Part of a small language model's weights.
Size: width 768, MLP 3072 SiLU, vocabulary 16384.
Training: a variant of Muon for these matrices, 860M tokens, 6559 steps.
Each number is 128 + 24 x the weight over the matrix's rms, rounded and kept within 0 to 255. Layers, rows and columns count from 0. Numbers have three digits each.

# layer 5 MLP down, 768x3072, rms 0.023, rows 0-144, columns 960-1055
135111111110153161137136115106142107116113084099154073115150142122113122138122120110109139141113161120123103125150173113151121144095079136126132121136116100191103078163097138127116156085096098108111135087122119052159143081119062135112154106121126164144145154129098184118149131148132164116
175097112132133142129162132133106136107166104106131148122141145157133098146168135129110106119142114129102136176088101140163120093104148118108153099108092126137144153151144167172148134151164097118156149153157153139135156157131146129077131094142138155113122161163163087118096147132149125126
101132138146134158157144135097122155151034154131090131146158134119120196135134112136158131089106076134139145121114148164140101165131109123116125142121095117120077110110091132146107130139084096179084153185128138105145114104090143145111114097120178130149095123155152157110171142133090102157
118151148135165131110131129134115101161110134177137083158126097146137115122098090128115124148116134134127131131166103131090155148107130107121139148125140149082119125159108152136084158133157136164127116139112114145149158103111119125173161143141126168090108111111156141077129108125153144096
110164136128086117137116187142138094103114137151111145116127096109119133101129132145139160128154106131129136137120145133164102095146139105158134191126163153156157134121121167127120190125097127123136138091115129136166156155148167158194104170131160119111126132137108127117142093091133163151
109115117112102161121149119122143138101135163157102107115108117100156080150106136123122139133135100146131077102163161077080104149107119132119122160131112122110120106137132126129080102088120117129124126094113176180148146082116172148113118112107087163130143121127150131155140118138180104144
142149123109110123118145123145111191143104068161124120130123148095144139156195115154130111133113109149117132135127153101131079112136155074103112157154076150111125088039138094149095109151101088096128132164149124151162145125171140160128142128137165109130119136111146136143178147078123123142
105102109083184185130125122146126099177175108149096143109129119103097146139092120091124108131144108135099115101137149142132109125135167120146136141103113083136097098075143170139133169107157126137136102142149091122146156133100152124145117104077145149097100173103131142152133116133139106117
136129131134124149120109123147128154090123112147094120138122124109119159130122135153145084112128103125130084203108119125141139137139197138104140130177155106160073150133130125128115111136110127110111145132085089135072105132136090149169166137149104138157138130139105120143120117095131098102
172156155123173099159114116138121102077135140106118096115157143081104109111174168147140174088176110145122081140074118157171128136137114114116105148124098110114110122096156151115126133128152131119127161123131103171138083119108128114092129132108124175129109111124134090110154135122103128101
158115121137117118107081125131148149106174093159126158135146104127098153094127098121128118130121119139104116093090138094126103158140147129132110128116137129151137103137115095145111084098124130102181157123143094079079115157138100170117100138100133150135122151151157139095186132102145137092
166097107144116111121148148134130115102122086094092142140137115117146166170141148141107111115128136140114144078127100140133140159103122165140140145129086138144141146093176099135150112113130126131150125136168136111116181067110145144142141126115135154135120095138128144121107121083113122114
157113129127144131140136117097101136159159112139122119128101130138113163140117121141123125153123108127164137136153123107090121132142111137123100118118163095178133146113121109135114087113094087151158122180127138160149110109143117121149124127097131133135113107105113124144145112132162138134
108126122169118139141147125120128117124159049157131103151092145112177144123125134138149161122110121122134140151135133110152138197123134131133122063184172146188093099077102164095109105123092110085123134135163155146138138123193113154128096154137106143141147137174152129141145154133142124112
119127129114154110109102133108167080103046113109140118131147160127144119152111127132133139109121099118135182139113099160143152126122120148131137134102102125127096144113098129105128110158102111141132118134078117116091131117135120175107123174099144126160148132161137183169176099142176133174
106135087125119146135105154135162141080151130098129119132140078098151140097061131155109110145161099169172150127110142142153091126152122082151113132127156136190092139128143126141119145135152093124139115106074132115108110099139176114138112139109149123143102109137092113187131119106099123150
136135079101169165128128132131148166146137194130119141151144149142106100146172118142135106138085131115110184140107167155106112113106138117086129176131100084079143097163088143137097186119141129132092117132143120173100134128173145116146102156154152113112160151130113125131107108145145108126
152119097098147129117141113069108108120108119119115140107110153115107090139131134117154075158145142154133111156128148121104106157098148140129091118148177123160133135139173132140084142159131121120146107100130095132137093121156146123136131090155112078143111124122133156127128139096139127131
123118155111088055109102120124153118111181157090094147155119084150131101159141155133134119127089121141141079156128136115144103090161123169107142149127152098165148133166136105129152102154176119133117118115094119108140100118151095132171179130145118182178125104158136148123109093132126099123
154127140094226151123117110123120147161107109154120112130101126124107162140145121090123118122132113110069117167116095130143143090107115132103130107111109108102135113094109128115152166088130113098122127209073117090183143116127137139088117129097109147126125112142131103121157117128132159152
178075119128097083154119112106137126203125163096102143132120136136128149126131133147147110136125145119104107116148145114100097103141168157133134104121119147138132156140142100137157155112093141103125081103148176152138140162167101140118142145130120129115169153141134127128097110127129091094
143146124139095117131110126079130132108096155172130141125097133096114113118154169101147140149152139121101103123128132168138147138150131084144111126129120149098106173140140108144106125109166145102168147117151134145110145103134118101150142101135114174148103145096062081151120101121141148115
111114095113117109142137119130123166155150186108126135092120134114109110143123156134112115143112110153103131117137148131097111114141096126146116117119117085118111119102156130140107140104136138105102156131111183139094181162121160131078083166150123159119111092135115107123113133108138128127
130127146116106209101113089140146119102186143124142124135154124130143128115167166125089087134118137139149104126116111138148080141131100115119113140129161124166173125129144175107125135178101092153147096127148163088099114154119122129112141120133131086097177125154122131150146133128133193103
142163113097169170105128176136119078110122145124191124152117125135116110114102142140116136149123116126115098159150130107124125119121107095153145104108126151167122140123150116128099140150154122092152131110118140129047166155126120112066107198109168120144143118107107112110104099172098138108
115143143159114124133149131113137122167132084168148140110094133152131097114101127107158108141130108128125125114111133099139114101135101132152179103131163117129122109128101077123130109142122148087137130139137178164161138098114100120121129143103132147129133115099129113058078196126159156135
116119116120143090108122144134133108120122167109148144168154144122122231147146136184112143121140116120071180158152179157154099139148127109121073139117106073121086101096120121161173120124170104098136091096119129149136092159148155144158118153200129178130114140133116140124088114141146092143
158127121091101126171128125128135093092148084157155176116141143121126166115102114171134129130108103149108161155163080144148130150129119122122166112109203145074115158080100139144118097146136130110116140080128117118140090159122137114107102111090122109095112094138109121138174121104110132160
111126151111163114114129134155134104147098133060166129117131145144105141144127131140121075174129135138121133186155130137123124113149085123110135112127141123131132150152167137134143085115107149118130090143106149135128150081100132130175159158183120114116123099144185116061112122131117121145
129074127150149148134130143120142107085131137106137115141124120094095134121083111165152145120152104111155118127128130144141146145093112145116157130123075135158197118094136104108134141157098101143112133113124129124124108121105088151135172123102102135106130125125100125158107088104146106144
123150118117139165111128134099130173132104113129073109154097102099120145064101134118090142117143142139153112104114087120168127105144109138138125162157148152140140116156129176162120124130102083134130111168156100119109101119142135145142101144117127153133126116133110124125145143162122177134
120135160162141158106126134120127159099099095113113119151142087115153128156127117150122147117137082124091129129102163125142117104128155103146165066151087179136112167121127113125136097142133132133138109153119128101123164123123091132131120135133095100129152128088166122138169106155115113115
133131124145149117128147070080148161123123094095141149106118171157104094129157096109116103131109116140163158185150149110147103116091146113122128114123115134183122158175102099121120098141056111140118130157175115115152124140160171122144125144144135116142161107114110129145143106123105197158
114157117105146091130151125116098139185159114110128157128148135096144137123148127080098162153108108120129167143166125127100163115164102110157119129132146189085144103161070128108143137177123133146112155074170128159173138156176111094129106108121178154171135109147147131104131095115155150164
126102142077096141182109103136123131128106201147135140165103154122153130117103126124151121126157114104105141102141142133132142111125126153169095122121148144137153112143105133158110121152092176115120131173106095090100147091143125136082136133094122114160107086114149158152131147136077084136
109136119155167141121151131104116111123102109075102107099131129141108167124162106143170096185132124123126127147174147097129121113127090128139119104079145112144112086076123155112126131150161090127122096137102138155139148134133116136114155136089144160123124138090135131102154082159152114122
150108148131137088099131139125086134108137079143077100118146119170131125095184104069125152154090132115125092099102100100107114092115133141131162121103118123082149117121127129133143151144146114076125149121122118074103153111085149089143123145091128119120112125138102113137088075153089107135
120143099134140162154097104112123107090098056111116160133151155154157115120088137169153129129140099116138148128150138148128115129135122161111130129134092129135135145144145156130189111131186133142127133083151104109124156111169131154132098142143108122144143146110119107169118120139104100174
114106114086115200140125114165151149156144123188151129139113122118115115098105115135140150153145109136161125134142080138158115153105088121158145121094162136171141087085155081126146121138178163154168142133098077144115116100091114120106130139117105122120123132157130130090136134145104207083
123172136128135119165114148153117142141144112153057092115124138104124135137114104117154123116121125133144105129153161113100173147099150106159114142115095155124133071118101116109104112112100148107086118144098173122129146138153158128141092111119140165104132145152093154182107146170187095122
121125140094118107115136135111153122176143150114166105113121143118124103122100147152090120111111137100087104110112069101120148113143147153117136099146185110141144077131116109118153131105140157135163104077142104115107080150142145137098113132196164141118154110156159129151175154122107084106
126125131108095138116126119161092141134145124123160148127126131138129099128088158157167140116099109162107146117151070102131142119139159117129135106136169142130135140152054175119120156113132105179160129091130136089127142149148163168143102135126156133122112124157122113094116126121095106115
135102138113140160148142112138120138118154121155157127123132123142157097138128133129124109126133139151109086138114132136121130136141087116167126131108143064125153153131106113112153133125118108128127148139136191113067136105135094142138114145141084148176136166133112156153152095134143092095
097139112100156091117121097112160140155119094136122137133132146157127150166111152127089136125131154080132188138099092151145116128121122155123128133159161137097105118107110171139120135113150135132148107188143155140115159101120132130124188171150109102159093103100144121068170119096143134156
103144103129113091103128117099132154187115092165122100120111150075084156113157117085090142136146117114141139126073099138145109120101079128117116127101137143097130114183136141141113130131108131100147119092136093096105113150109152087170128132172113121156127131125172087127107143131133119133
128154132099058108142121110117152154122126096144145131144129115128171145166090145151129103125167118124086174118125126158124133121152135135197114124131109111115101108059084092117111173121159117105144152134139096129116113099106182117112135176105138123144139139095144126141141156150130167115
113130090151105139161099122122148132124174118114132109122083130077115144136144129156101088126133093110126110137136166127136118110127139119148146111125115166151106118192137141137157162093085123122158096123108087114132134103114139141161149105124113101133151132140169100135107090125135080133
135130134144097130108130092145095113141175090124106133129118141164119146161197106114137144138125131118113104118113162174146184159139113112136103134096165116153185130134156167115113105123096132100151130125116153149133129113119107146073107102141094089145131141121124169116093140169143132148
095161115169176137126107137136144103106131130114134125132136111108070124173074103135126112112115143126181160153098119139148119149120130132176151134155191102105102114167115136109102142120117070137118139154158148140120149062138127144151155165137137201097126129147112126118120118134112132129
129157151130101091111137127124108161105129115127159116104087127136165117123139116117183107135137137095131215172139136154133123122098108133141116161135177103112105115147122148118104149091110141116122132139114107116116126127169100091142109115094144141113132152106131170173120135138131092110
174125065105138136123167115112104083108174151110140159118087114156150165123121207159127098098171189122116122146136192129154127127138134154084127142189113121115147131132116142135140137149113147147108138135112124148131101116109085130136145169160087104157166177162124135168091118165138086133
141075102106192187144142167103149117138095096098132114116121122129129148127116095136145136101073156135105134112108112150123117135132155163136153096139134115157131140145125124139100137106160122153081140145145173144111155107126100108126169139103131126126132151090123095133117142131103109125
107122168080146119102099138163144097145158095079119130098097132161117078144100135119166108129147130113061082108136093141104133113128117137127129099131166094088145090156122134109118072133112125105138143146106093129095167136131147130124124160128130138122121143130098115102159104131088139075
110131128106136123128130143153137121134162090143134111139172110132134140108108119145149099132143143105097148098110081119164102152148098120129147127135145123102101142179179140113141093156118122153131149134151150109116117142114129136127073133094149197114070124167136136127082109122099142127
153109122157096118168160150125139140125113190148121149139109191118147112128109167124135130143138136130169114099112105151134109148117144132140114113157152132136185120129145168101143115095169118103149103109123133146076183125131134140123163140118107099125113146163173132085167114128113144103
108149134145113140121118148147109131150148192131139134133129098113136134126124125114152098133148099123092161163155115146116132130102110149072110121119067119103104110141127131099116187168164111116139102195107110080136147116101119120153092134151130140156148094100103151093113119116152168125
121084121075108078100141137133131117142183139125075111100102125133146125123137140147139120123157096145124093119130144112143128158099066127111129145100144095125121116126121091100082108129085103165105113149136116120150080143140141137200100131089116146129117176138117189119138122098112117113
128150165152104157118135115154138115095110164162134142135177095096148119134139125133139133114085117111141121108121130084144110132124140140103113136128148123161129151132141100170142138188129116160119162135118134101138148164125159111121100143144160159126132190122145076133110095122125111113
124143141121125173088138121147135139158077068117130130102100129166135068141146113125114119111136175118185143160191108141087147147123133116097149123134173130104124131105078114116107130148107145123119138157166124126173121125119120112140124144103085183114127127083117113127085108146165159150
112105137135108132151148146126125163085154145134120111142156145185124112119158099148124155142110134146130137135090138136149120158131167142145100137109087143154154138102135124132079155155106125140148110164151167116087164092138129117114120141132141180146186138146120082116145117177193144163
134134107134139066104123120127172096143128081094157109131113092114122142119192153140135089110154102137193146141137136151121177092168115134165120131122117073106124152132112159123124137128144160084130160128132106131101114104125129129142120100165103074125142163107147165148136083150156108112
125131127119174144162125135112116110156098081144110121102110071133098193113118073122154137130123108149144090100124100181110124109094184146132107154135166145110104153119148087128102162129127148094134122100139119139109119156114146125117173083143132131118098117080093139122145192120115131123
127154138119124190113133082108140143167122133103142152087177117162146120092110145135134152127122120107154159123140188153135134149138115141106157128160108153113124119120141106146159116123160143097129119159165149136119134099140165148123071090128139088122086138133122123104106139114136143133
142125149107106102147145126156107151080176108112133139112134107138148135110087152152150153161091109112131159103089153093106154088094122136143143148126166158122112114184128120132141131099104124120086155130110153079102122092120137147123146153127143121147131131149107135173130092127076110156
114151132174152149109141124060135076061173157124145142106119122133118123068127117131137159194123142123110148122097110143139076151158136106169146079147128118074156157188114179119108134106096129119111157116129082122103132098092181098091144117071159147062075140119109101164101101115149124147
137130123124122153107127154126081147093127151104101126111117157087139138166144148159118139124113170097138227148120075153145127163183143161092113146107146118147131100145131118116107178132170113160113133156201133125145107121145162124098098127128107147128124150133118144133124126168134123106
123143103134160090100140128120125092093156114126169137120121149166114116130142187147129130123136168109139167109133126168078105100148143146191129140118085129119151055098092135147132163136124164113100147136155153108099109124165177076100098119125137160137136149148104144084169088134169122117
122145102119102119130133147098166081127119156133135135191149152147097116123152114138112097164099125108105160173134093141144099172088135149137173105085135090138194091053152138108132098122133155095160102112091111156117116145107153137146129128153138132142133101134098130127114137148126148115
154098173142146148150132115094127077138101132129125136125119094104137138123133115167160134168141123132120113132123144141125130129163177101116131143106133104152109093125130160121087112143121111125130131188127104118129136170111154148118083174144098105113144132131138117130159143114122098097
144095120159157145123098111130136135141153102155138149177131107129127119127096151111121106137120126123167188078140114145121089124111160121098115089087122143084133106164118114117104154115156107124085144160110138173092149127136139147099111136111148154104121089165110174127122092122129131097
127106141151112120103084109124115114116086102164119112087102110134114149088131160131153113120140124169155125127121093108099158125136123097119129100121116149163107149124150133109113146133102156157136150138108104146129134113139097104158135112114137132103118099126139125121085151103125145117
136134126099126206108126146134108179073146162122165106134127137115148166143144091092123154147120131125174145155112129132161138108100146133158151168115088126105151145118111049097129144158182134136130103105145131113124148145132104114083110089104110124133108127099146149127074103166136131102
117102146136138088155159151122149146133164094126115124114106091126112128133145144162150151175158184174147063104119116117148155116108141120165108127151123088094122115087131152131137150124144122109104124134152159166126194111088129135120131167085107144128100103100115072155074117135106115121
151075114126163203127127144138173102124171122143067130159102150139113143124114129137109109128126130120089122119129140115122089104131062124144133122117120089141170113165109120167111167101133160138100156087119175124098128102108142130118148101122141144129139167119105144142117147104158116178
096146104142175172131146102122096159137149130103144118139097144127127087153128158080125111106110119115131065128132155122116110149164131146141149149096123105116125142190157099142126123143158130127124120144164140151145066168087136141126146143147113150131118107120192196140141176126106095115
095143074139173201108112161107145149169145138114132118150114117156135131127123159113140135122116131139111095114119137141115141110126098135129123138155133098107164079205121141114119171162118128095139106213125178150095145142144139133162101145134127148122112134093129100110133141143134102148
131103193130136080141136160138144162114119126154108150121149107095123142135179085076104116140110156133144175112095144130131162103184122134079150159110127149129139073105104095177141115160134126155123150124132113105112096143136156144131143131122138086164173128130124129135121138093070144146
144156112174132187142129133127131125170093113142073133103128146144144089159111144119126108125146130141111155142121141183163122101127116142138125139153176154171110150086136117134156134158160136139114134176104111187132120117179146123143155129106126128097147132148108147135146171144093035099
107152123112170115145122117151107154162148092107102110155117125121103146105121121123123133101140111101120151098159129147158134133131124160134141129115128108146119156106168091107105138144141129140120145120112148123134168098153132136101134149131108077116146149101149108072122117134109122143
126125115120113084134131101125097116110144162108108093133153128101155112105104116150088148123113108141095148160168112135132116155137120137106140147118106120128095113122116115148115146133165145154111112163119145120149091161127146115129150121137139107132153103123107143080133151161115135117
123151096124110132122138141120149131130127174153114162133107117151158111114159136125091117128137140097151099116149133095154096062148109129131171157084127153095139153122116103145116129172110136148141116129152133109132161164148094120085138126103126095123096114119116111131105132142184106144
139112133106154101131108118142145133163129146127133126100114112100119158117145074146127135134135082125101115143131111115138148121111098127147112095160185128168108122102148104147159096108182140141117132124128147130115123131110120079127094088130143158143094105154157094144146135062121148149
136190138143153094139102102114125187138115077138153127119127092124137129138108118152107174138130119125134109146102103134132125113102130146138130081140180120075172095204098097122135114146111157138088127139156124164145104104179206123113145119127140133154117128112126086116117125150131116120
144111123113184201114127097144100047129145155118120117161127166124141140102139109153137117141154134175174117159128132130146124132137163144093148125132127114185145193139166123157099121154121154117133108173085126158100140149138121138097116124177109118105142137131076120126150151130140153134
127125083140147088114106105136133140109133109156168142128135116142102080099077208088123151120111155117120132132141118145130101185094127137130111169163147117145120140096119153129139155139098109150138130103153111153155187151127153140177122145180105089124128129126125129186141105115099083176
137101105144141078123123138152088142161085125116149151171136116127112122114114138115122139149134141119188093151134112151143124140104129153099161118131110110157133163124101141132138143141108174139157174123134116161131154131148113140118126154155105118130176110132161145145078120152150108111
100156153097101121128145113161147174133154115129092119175182136138134146145167135131149094120161101129134152121132114126134168163151165115149101162142206132122139104082107138114068121133095140177120128105137159115145176123145113115125125136148090202161124106147133127117106100156099154142
097121133158126224127133139116108129148142168138142114140130123083124129098105131144140132127144134130126126104148191165123167142097137139094144129145142133124107098197130096169117133167125137138128103123101135119108137070129143138211121153168148159144149129121100155103163111126164139103
117117116126130197152119127119121144086152086163111125133150180095124116172095098107136095145103147125155138140136143088144159123137107134135110123149136106161154123095097170111117115153141115170139112162124131128137181115119099128145123165168166152137148139120131099140152101126143074132
162101129133115100098143132109128185113176121112149138104125134125157088104124124146174125138130146123138128144134104104160151146160089167151093121129118101115144140081136089122121106138098157099136119158134158196125143119129106092089143093120112175142110136090145135143098128180101109144
125121141144153155146129093098185170131122114104127116150145110132124109128143164119102110166150130112054113150107144102100124069114129128133116171164145174123126144089109148155119106145118114135134132121128125112118077128154043135110104120110136108111131170145141134126124112092127078111
128113143106129129160144103107125109145150153122145089154150129140145157141153125174138124100089157114128129162171098139138105149095099129130139090071134118146120117172104192101145121119143154117134137134144160159124133115120126133110133149106148142121119146159143100147136124152108162138
125111153143114134116098167125155106108182121168118149137114136114099143086150095139129114100125127147128134110179160116101144111148116151101130150147151150151126129092119114150157109111154133146158140119085139181119139099144102124117090161115088107106112121134169110130184093177143128150
138139160151108124128127141136126131132145098109133078111115122131156131136136102117136142119132089147154100114147078126092102140187103139119130143095122171114162141197147056165116119133126124119121145135165142115177124145110127133174173115170101137144096143098124176140152148138144128166
164150127099131096143138134113138111147076181099096130121136174125126138154165100165129105127115132130107121114163119133134127110107104118089117168123107101145118142108110170152106124124151121166108141155089146101173170143174096139138129108101107113146135122113124147097155108131114146121
120116119114152166151151154125128059098131127084128129121125129105111117074086133155130112134111123124127168121106090150157132136101109140100114154158126103179141164126126130176113136122111130150139124117110119118136143153134080120141157139080119103125100119149168144111149097173122114093
111104142111117056122117149139105131142182094130124091100120134111125169124206141122128176162119137087100139146122113141116146172141153099157115147158168129148116165131095137152164109122113136131127158090139183166118166078111098132148167120132175123097123139139185115130130168110097138133
151142147161163153143090142125170098104152134166085114068175118129123128146091146121110163130075111152143121124106126116094102124120132142162130127117164119149136158126138122109181142124153139104118104118136123117105133135123151165179129150124168135136133147132093138122129125103107108123
114144095118129130100114184140130136093118132101132148135121132153107154107087138107120155139158102124134129119149125146146116159115125126112121085090131142131114166138148142133148138073105143118129109130047100154108145136127104173107118090104182140153069122137092087119158111140128118095
136121098144124095158111099138132131070121146094122139082136089151117142119126093158138158138115146088117090120082118119149112145161102103153119140121146110111149122150097142145137096074154129114094105101110142147159121131143136135104093121105123095103095110116122104115131087134111113197
122106182117106090075138113132125123125162157142112128115125102128095147128121145090128125134123103170124115091143129130172153138128121138153147104141158156108148070111122131123164103123125120142114061106164099144119086130128161146118099145143149120164123130134153125148087083172134117128
146162120148119207084110116117118170146178171117155122139150119126135142136102136145121133146092138102147178126102110138144094080135117102116132120122089122146133122106090084115147150152108120145124118107158149187143165094112123119145117131148142154177162138108100136120120163118107138119
152126155123103131142126126097157171114137091066146111135119130120127120108111157161194126149144137149153082166116138145108108138113151126121132109126124155066162123152124178169102086106109109148135126130143086143136158151118147079150124093090128089122148140126149105130172119129139159130
127160159131116178100091117091094066098116198143159145142114053137121140166130129152126111138111147122141134131132157125174147134144136122095138112140171113145147100130112111143084111121125159157126123169117118170195107147139154113143170204078134111093115130125148132055121161177124111141
131118097119142176135110160134097080149139139118091129133125169100133135117074073140123141119152132108136141172156167149167132164142161098182065177158098137118143175105120121096106160146151124119138136120107104100139122143168154112140174135177169137131116147126105117111109130115117118130
140096117134136198141115102118150145138094151142135088117119129135139139095106165162083095107138090124144132157126158116168137124134193124143109133104125141080184156113133078148105131126068144170136155155140176167147158173124131113099109107131132158096101124125137116143156126072113095135
125196140142090117134137114090149116137181195155145098124140138148114112132107121145101144138117147132079111132092140119153143107132149092116133127148096092174122133146168108140145120151124114118130143127130104181146103202138098130156103134107107110158108074083122083165124091136108161121
115178150091158156127101185109113135153180120093129138157065134156116105105099133116137154117126135144106148142134167142159106126148146127109108135163101121139113136173130160094113103164160147133142127137121123155141099116091149136193140155137119136134149119093143097128116110138158083081
161150144142124123109124128106155116156120125116118160124138128093157124097140155134094132126115127131126133102203154120090158142135172161133112128140159138073103181137182145133130158132154131153125106145116120115121166113107132110120182183133162106112092104156114131082134097112163165111
119121142114195191141120094122121107100140155119123137105114134136127123133118097161122128107119113130167130133196123151062161170115119144121108139127123094129196135073128132114090144124119140126167090145150120146170111148106129114096156134096142173166151112137128084162130126127143136102
137136136114096063136143123123131110180165188155151142128133142122109116115152124127091152103160103126132111137135074113122141116150122159125096142108112128073139131088125104136083120118128137149109175145137121166114144098115108168113109125127115135127150144119171121098167203130092120104
122163112091141149101090137084128069107097112146148108120144140129155157118139143128110118128131125148120145101163150116099149121106165143128133150096141103116130130133165105137114104126117134153139126129086172131178084157131096135096115172153099107132135107159142139116118126140091097133
156143123112069147135105113133122138111087148115183107105149133113145185130132133147128110122124143127159119140148123138142127110112121112119107162124109120109136162112168108125116090164128167114125129108128142137133108104127095142161073144107128090130132167142136116128110115151104107139
099129110137099148122108141116099155159084068146111125118129125092088096138086115079094117128104135148118135158093119117167094101123140126109130110169176100116050140124122141103117122124129095105139137123156127121093124112138162126174110156140100149142136091134104165097153158079107128137
146135152116121167129112141176090103130158127112137109122118134147111115078120111119122160085139117136184140094128081116134130106112113118103169110109153130154148109181141121086143121131106122173120153150108117135108180128102166133124122115101157110135118074153151144125111129122116130112
136123113141159090124165166085148190095122150121141135113121121104147114128102145133146133129120100151153124129115120123110134106164161112097116148182141108099143139100119116129121128123144156196135105111118108177116116116124134154121120130143110187154143152134104079143128128120166091110
118085105130086125169107160127100110128145093135127070133098133138108086141139088097134109114128168151119118091147197156126136137137127157134126088093113099146132120162116140138109125097091135146126103138115165085159146106135126177080163126095125108145105149156179151116136141114133164151
114121161145100096096107114150110090130086126104132111159154132161132067123108151092169122137147129122147083166144147186149139154128130149122111143097126147089133146147110070153079141155101120104106123079115069126159129154135146136146156138121124154125117102131169121127180126170090137097
125128116138180143129168133188115136098106118100124107132133192174146136128118081117159131141129163146119153152149119122084134153120113132137140153127128142138144088130131116169106081131106119139117123178105108172096116131099151162094198123186130136128094090124122104114170135135068136087
097132147133102134094121139149132077124113125144097095151180125132152121139130121160148099115134117129109176136157186129126121105111084127086125116145141112156134154148123150095125113121141165152095125138163112087121101150079174142079164061147129157115131169138141092144075148159117156161
153139088138158124130133153111110167109078123124137150108101106111154109126127130182138124118134148160130153134149144174124105110096106119169143143130109145137085143163085130099148121110136147145148125113132150076157121165128170112119133104183133140106121123127115097125143124118070106093
141138129082129070131127156135087127165127122129112149107126142116112138171124139134128123115150126119105186140133127116109131157125164114129110142172138142089128078042113139144115119126167103122159137125110125140132136089110119133124121102142099126102113168096168133116077127141118122159
152144114154136117145111129134165118135053143136141114143116152174153184151099086109188107133133131142072072126124130128170095132137154140098134120091125109127091124139092154167165125145105136124141126096101099151173146084135113133217131115138116102160135082144135157143138125131129102147
143120157142147133144127138130099101164159162127141120131174101123145098135134157126143151099114140153133140142145136122126129190102146154139106135104121099121137132113105111148165110151095120140093089070130095108138097094141148124144139120140127126144099136141165121116141213111139107124
139158111153120134102141140109112198179184101162138113125132157141124115147126136165138130138089108124118106122113122143139148102108122123125109106124125146138144140099168110155128146115094137153127141128144145173075115130121116083142157138119131187138128102137091126170136140135149142116
104164130116130128126112142117140202116167137129104107137126168093118098119095164144137130138144178125125136170151157124121092146117110175163120115117100119151098095121162109118084104107154139074122148124129113149114115122133129095098127140165112148136123109099120075114126119163106105090
162185114133113154146142189103111133095132145113103128143130119123122149113131153135150140140144115156181121155137137110187090133157124136077126149129147183122137116073144155138118102091142119137134157138074126134158149166107145112097159127160144149113085120125112120139139157135087116089
117133140146155074129142146156127100185118155117117151146135144091117170104160128103128159119122089148121130126101136133109073134166109119150131147136137109160094142127115162125119144138105162155110112108135101161060094149142133121160128120151114080110172105129158108113137135135156112121
104168069110152103116146120143127113131134181096145148145106092110081135154119132139090142163106112140113114138137083113134133109142120141103138126151160106137155127089159153138123133140198114149149140128111086150140117106146137149176111112153152125150107112108125079085121124160140113109
119110118105097076156143114145088101154181104143117127158127150148105157149093108147161095116114133138106150180126168066135157120140122087157130091105141091104128100108117119135129074147157107107134154154143128141137116125122105141134155103131147177095124128157164121175115117149150129148
157105127138120052096123118118122138130114170072122125117126104130096125168117158075126130107095105095133203129102098138139095125119130122093124098133080127129153120098156121105121157122177130124130101140108207118117150159137135136081110121131108162135138128168154160136124140157111118107
138123088157148189124124136119103125113122177156105119135126096124138133141175157160105116122118110124085098141112125129161100189138121125166143166147122140163083113158144074118138115163125128113134121152130145153157168138132143118150139129125144140129076126130165128107162127124105184123
140151115136193147105197099144165159153135137123101152134159101149151099140167179093100123118131145132168127101131187134075105175149154094140125171097116137121111135140140137112141078165136100119146104173110127115169106106118145109112094093143166108135142068149136101115069138076160122131
129119103145109143124130150126125096083103085131076147101089103128112168138139140137136134099130143145100131100122129189126122123091133104155134098150170145099130150158131116099130147122093148093139139157149125080089096092143087116076126154119133150121137134116131143137109132172151099128
123149116120105150144157140128175143220134162118172112146136118124138127132126098091158110090138141095109159160138113113129120107140107149135138159115105160172106133091142123159114103139110158141149113149091058105105111117121102120109113078191139131123108125106147134159115113112169107123
105138141112092088133080107087099124138088096129129187163109099104128119098118112091114162126134146126120119138087112146136135120126161115144065096125167107157118125135134132128154118132117162142121114091139127149088147120113149150093165091152189083129144091102155091069119119117120071129
137146157121092091135135099113145164158136136108153079138131121129100130087150095116130152095104136121130128147169165142129122120103111072138135132115131113160132130096114089155152136110120144119165142111149099119154126115150124151110095127151103129114098103104147108113157132142138092119
114133141108139098120121116111133088163112109122096120138133118119109147125141162165136125121109096127156123118135197106145164147116109119145109134084102137084090105096133147120136094128116115152118130138105112126119141132067125130120151100143112117124149100119129109137141136123175104151
102117151113104157128136132112115140065103182128156119135114130170125151147112091164142156140108120126098096138120128163104140146091146106068115138104170095100118134076140186159113158092142130096143172135110106136136146134113137145100157142124106088139128110120119092138107148110144094132
139116112140049220093129116085139145164118121127157104167120112154123126110173088143115157102155120115175128129129174123130121130114083175117136140142083126147102174151116099167138124116113132116120148150143127126132102142113114140140102163098096147139126109129107103126104169116059122131
134112110156132149124116140117129159137127073118115128146101137108163131078131152155145131155161111129125126160120135136149101150115110133113082130123139101109135145129139172165131187156085116165139157135102122144154176127096172131128124138113107192150128114130133120097125126156117123091
125143155123099129137151136136140123118102105137084135130128103132155123118121140106128149141107127128144082141121140141127139137118093130192141114116163113123127144143085120119087129127136158155096082118122114135130130180108104110129125133152144041134123141137156126125135090135117186121
135117141146111104101137094134113189100156103119148146148101118131145083146103141109118151118135104131162082122106132191163113124151125115143133171114155144119139119152156151140171169134144131127131148115122091110121170174123160116175113115155091120133117114164170136120142151140092155098
146126126125113111121107114117156122091195105151153104089130118115105147129156146134151158133112140126157119093179111116111084181108122119116092157150080131113167152135172162106141161119138137097144109101101151093110100127142151154142140145150091113127125123063107122137092113156153155109
117107123155105104122119153105141149098086169096081114109133113117135130127160097150100106139123117091103131144121142082143098105159172167102133093143140161098129137127132131139109122111091138142141170101122107114110176163124142151137131080158159076136098106102101158097174049157086126114